Weights of a small transformer language model.
Architecture: RMSNorm before each block, rotary positions, no biases in attention or MLP, untied embeddings.
Training: a variant of Adam for these matrices, 123M tokens, 6780 steps.
Each number is 500 + 50 x the weight over its row's rms, rounded and kept within 0 to 999. Layers, rows and columns count from 0. Numbers have three digits each. The size before them is the row's rms in percent of the matrix's.

# layer 3 attention key, 64x64, rms 0.219, rows 0-63, columns 0-63
121:535471590537551576488537381504512479480508444501584523405517545555509435498585511483499409492458542508550501537629574419483543388473514560534486548507459533455426522453469524470474482467463491
116:516463561436569467548482483487466506546476431471484542500513620432546423466474482566389554408547508517514466539469511605507576519462470477448466504501468507437581443514564458473551487562618498
098:501524406583429559467515509546560474473558562503509469515482402564450523556523532462573522598462495477496515465500565378480450441519554483572504523517506498540394579500519500479440508452381466
103:559536564509538527429480448452451404520583561542477480418504505482497458482560467426521476501459485508491511434551473477552458555520463515508579554500532473572505489450373612645518461472512540
092:457504585482489458433550530494481447527444490475422433512499539489498554417550494458474493564577488574502590516511522465539513562592500583518588525515573524523487494628435604576554480511555490
071:513517501568464552451500463525571488541547536566581459482492484530502550576526522488544479555467512479568491424499567354447491390503614518520559492451493500548379519441505503481452546480422548
093:457515482481478493494521605406494477512471520400408405502426482542466537498472485520498503578522528439415560556443432562470558596595400464529475515519570477530568494484540563507510479518532438
094:540530536526490518386501454507481382520528452489555470491535577533495497491527503463543491544493448553473512402517535462584457504483586563529562552556492550546376544530406578557527504424437545
120:478456557483514443500427534537561483603417505534447372592505475457490559475507510505440499537573585579431508561545546465522550487591523566495512468518571535488514465624539458474527532505533496
170:593476609441557544465426458470427508511493399408474401488455562470516454515542582509501429439471563473468538511607482494522569506433510509457474494439508525457562518475470509425580536492541500
082:474411522447531468577418488500566540540503537582398455507495457435489449436466469497439485488531488517451474628549484565484529486596439497459473489505517494483620404550512439539506479557570527
112:586516433512528518398500496496488443550557439574547513420563588504529518455508438470496504520517448567507488401515540471541448488470609593507547585561503500558427531545430546580492519469527550
107:512439497486523536545532521438415529484419510445383491425505459431486459489467462493503482422562524490473469604553516521427514568537396484460438520440538466446554518431475499512566471613581476
131:486448500441487436530414501537550488583438539572384414577525469443479526445482489496425529504536501580508502566509566555510509565624465521502527497478526555469512469609594460522529512571501493
091:488592447585538540460632570498529507491497487482617541469490522602520478523536494471541440551494505486534537388517502439530458408490573452573509536523487485581441558495424524496433496439498490
101:453527403500469443547514584514596517417536534604487593474517450500501546436508451556524519533516414475515520573469461589530404526494490474489531463537544451551536432507460506586417410483525506
107:522545507526454501403483484567522412537499514548631479510511558516507519526539488476531536563482501506518533397461505423556471472512616569526587538561541549540451539573534551507457544402412529
112:486442466435472486547413447565584542493542546578462530459513544433467534565502538487434593516528478558448491523505560547506510485615443553479490480513396421481444492537621492523527516576448465
094:566530550543524525450499469567526491544526472543508409511507556532539500518519576428452503535474555518501507329549555444541559469608556576567497526449442491485452530545583435481494584483464516
095:458525437498482531531619510368461538431475517454498558350543430441497504462419468532475443463556442406483488508476461563489525549497524477503445479457516483515441569439479498518471476582564502
105:502456527511520463572431470494442572515486513512432453537457454529491605506458469555496474501563516501481477649488528553472527637487417473463511415384503486517562449517610448526524505477506501
138:518447503468468453491417529440462443504403518499480468482514389486477573543447432557502501514601490478488436661478483562445469613473485506412534499450605474505549473515529517520528481515523519
073:503442535538480482481537429496479439607496469543419378551505524497445493502506496475516498515443536547438562502455521465523480564514540540536563489478548555622384493646525492524487571484429500
080:420466456516408484499513469615577552476516491472476534469485403448546462469526558501510478503479464434532515547537446470498471428508519505465494488574423439544626466363481461461422486549449450
091:554506446425553492431417519501616591543561559530450506490523412452550442515449516483474496482458447533555499458529521450479494370598557542533453558576531518560481420469471466546485535531488527
098:491584525552509461508548561471516562509506492437472564589512447536582531410459547497504451458515511470561532456533477485508534537419508419524507452522499561444616417443422392454521506431573456
080:482479534529556563523648587387438447518450419508494509524501551572502516453511507504455477446447551471557485516479513524438437499429455469483450555521511431539597487480413558435536485517579460
096:568473496457511445491352463584501505597493542470586537454568566417549535547562506516440618469478488525506530472447478512463492513489577568456526545538476468409581533567538506482545531489509509
082:454508545464519476499424455509467497552448464426448435680461522561492460532536522444533474454436566526516506473540518431516538470461502478507461468470504525484578397466445414370546519463471505
074:538530487483580410464365499526578561615445598414563533548571534451581539550530470526507637488487498516503539484467505506473523456502583521521506456533554487481536466504522466498564530486523522
094:526613481464518479436472575380456475470458463459541496420582504469525531514480548563435465491592538484504449514495523600493535528554523455507475523524573530520392589495498544479531464599584527
087:420553466464483473468475604429490498481449525452530444549506423509471491585456459537532469485511555503485453528448500521482464443581533440520477484470619596553376596418480521485481487590472499
121:453488496539449504477507500495539476513513536507483429520501395551441574553568492415593376592454474505523552463575495422487427450556529551535518500505480544587426541532416538513459543491410500
118:495488563544519564461542420514552545447537433502610526475516501545533497501494502462525422513508516449524493510609544452480553370389572512529446493521450559445441519495431441400518528426466516
111:490551480507464468445508590477507421532543610516401450510489412476470569502530515472514537567508480497485544453378443464522442600621475487533576501498542479596516495496492578583474476514490493
100:498483506424524453617489544501502502524405519461408484530493516449494496475464496563433554464530473563501516560464484626493484599560383529466506496534524497480529455569594531599519487567571469
100:528453525452497497543481416469453541478519400486545540475513601473532423440430503514423472435537483477536477570578517595520568460445516526461431513512437536372516488534461457425529439528586482
099:406543455539494495479553547513537452499439579485478532545495405513491596520550506509541519562466469524514557428449425499525377556552480502555583480495486449613467524482522547606401491499453499
095:500473576448550470491398438509533502585483440599557445499508498433507523435460508528444525486577518533447465579585535513554588471512553534433471452479552471425504425586540452445572523509563515
115:469471459433445436515422441554517500555483551505371486500545512413486546442516544528456543482514441583546514569485527526534456528599474624491505514545520483506454505598530579549477455601502529
132:495541544530492474459466449547547452448586487527640562534540509551516484484496435454537471513495428512594456428489537479569496437445574440507557504561444544500458473524398485498492476397437590
109:580474525431585518548445419506489495559547484573464453542546482431503484471481453487458477471502449544432360504519461554584505526464463428464468487419459547497541377576511430497509546461542548
134:534544461567522573459579495470490522432619461489617542462470510556516446523490443487608479538506465435446471450477466458532520427432561448478502484504475478538475474431416474543474487372490561
118:456518431520463451452464464542583485565537553563510489477553511510492572484527533496427539567508461551560558472466530479496459487583596632596541531547451488533408540558530514486411536530412487
098:489510451486445454407376554522548426587470503503476392602478497551465557500518448480504484582582528536440498534482547458538513495595537494473555523559565489544522454630521511524517480473508543
060:513468492413472425547433484516542516490570509516434500478472459478467482412495483573463485516540459434454487650451421562515523532514478487459496472591525510511600378527516491568453410502562545
094:488492534523491491477431449566561485563516495573526453577526588510515537550521536453474570546458526611513515384515602490522463448552560562527551502495440503492398538571566505477500584488412470
091:488538493552493492489450454609585523503569518600589528505536590519542519571541547505486579531446499529541534376513537487512473411516561547510537502513397472535493509546601449507461564458446474
084:502564515566523544507622600447461500495445481434523507536496452546513509515508547457519455476452595526529574414508547470457533503500461416591493459429542576502434617452475504446509574499477430
118:492511565520501504511538588458463552432484544405504479533417424550505526508488489544537440493521494403496480596495429492473547526432457387477464462519513530482672449409463468460492471461513498
087:474538473515464441436509543473469429630431453514458438577578405476500539463451485430492439476540550558477531469480504455524501576515596479538549429473601568507413544537438501445501540515481506
118:544496606572513520457525577467432417461419520486533431505347499548489523510492429496578475546558498427478490629420465485497468548469494448458556499496544531540553516464526521545558500452491539
070:534497512425479457471416469536494495513513490436473466469484513488483453475506511570500448512547457427397434655512406523544558550470517488477470467522531475471670428526478457474493433483530571
058:500494504482511468445514523548538430543509511434551482470486528460469398459578498504539510501445534481458539555446421437499463385522523581518521612653545506549571506509430594560520458482494518
113:528440539421466486512421358554492518480503537515446442557467539491427505595492530491540470510486487495441478599546464498532557546485422494452513459418457454496549455570574442446507510442401569
082:444497460528524559516504462437563567436457471439466586453518509431537467519494515513586588451496456506544461457585511494445415393474564554472458493509459457495492468351431522462558520558541512
078:493563466422487483430481555415482520490474564512510411451479443484505535518405482535437396531545496432504468540420475527535503510571560425519467497493592567606384557498460485506452493574517495
083:515476557516506482569538447528499494549511553507393456613483513558496476441474516446485454504461472498505551450497519436602595567429469490522538451519468523497503377595486398490504492372518501
091:586555497563537455489516516495536506596520463527492568512543480509584572364497581490415490504504500500525553460487494458520516584431559489523525489577489488499607409583474453480517512424597484
077:499423455482535506470497518501504536517515564581549485365471498439464494511496406553458535535507490514500472545390496509474462501558573470489490568523578524591417561495531587608407468576477491
089:469514462535469463543495529609551631459532631520409503520470347495515475464461480470511437513537457465479550484502480456557545506533457453522484439518490526491518439436486406563417499470459520
075:496472483576554557469605502457522512498438551571507476482443440462495466527478382470566496517448501498437442538460485457520364431551536543512456472518520488650398515506475528557461527523505529
076:531502476519588550464574504496515512534459540611451437402470403478532539422469455468426414493543515468512481543479517475560519522596511515558451556518510421633523428529474495548475464549543544
067:440508477485487461465428450516499556478432608476525391528457387456493527553413465482573473540539459472448482516517447501586539498546566478510509385431543530535402542463544440492462554516475549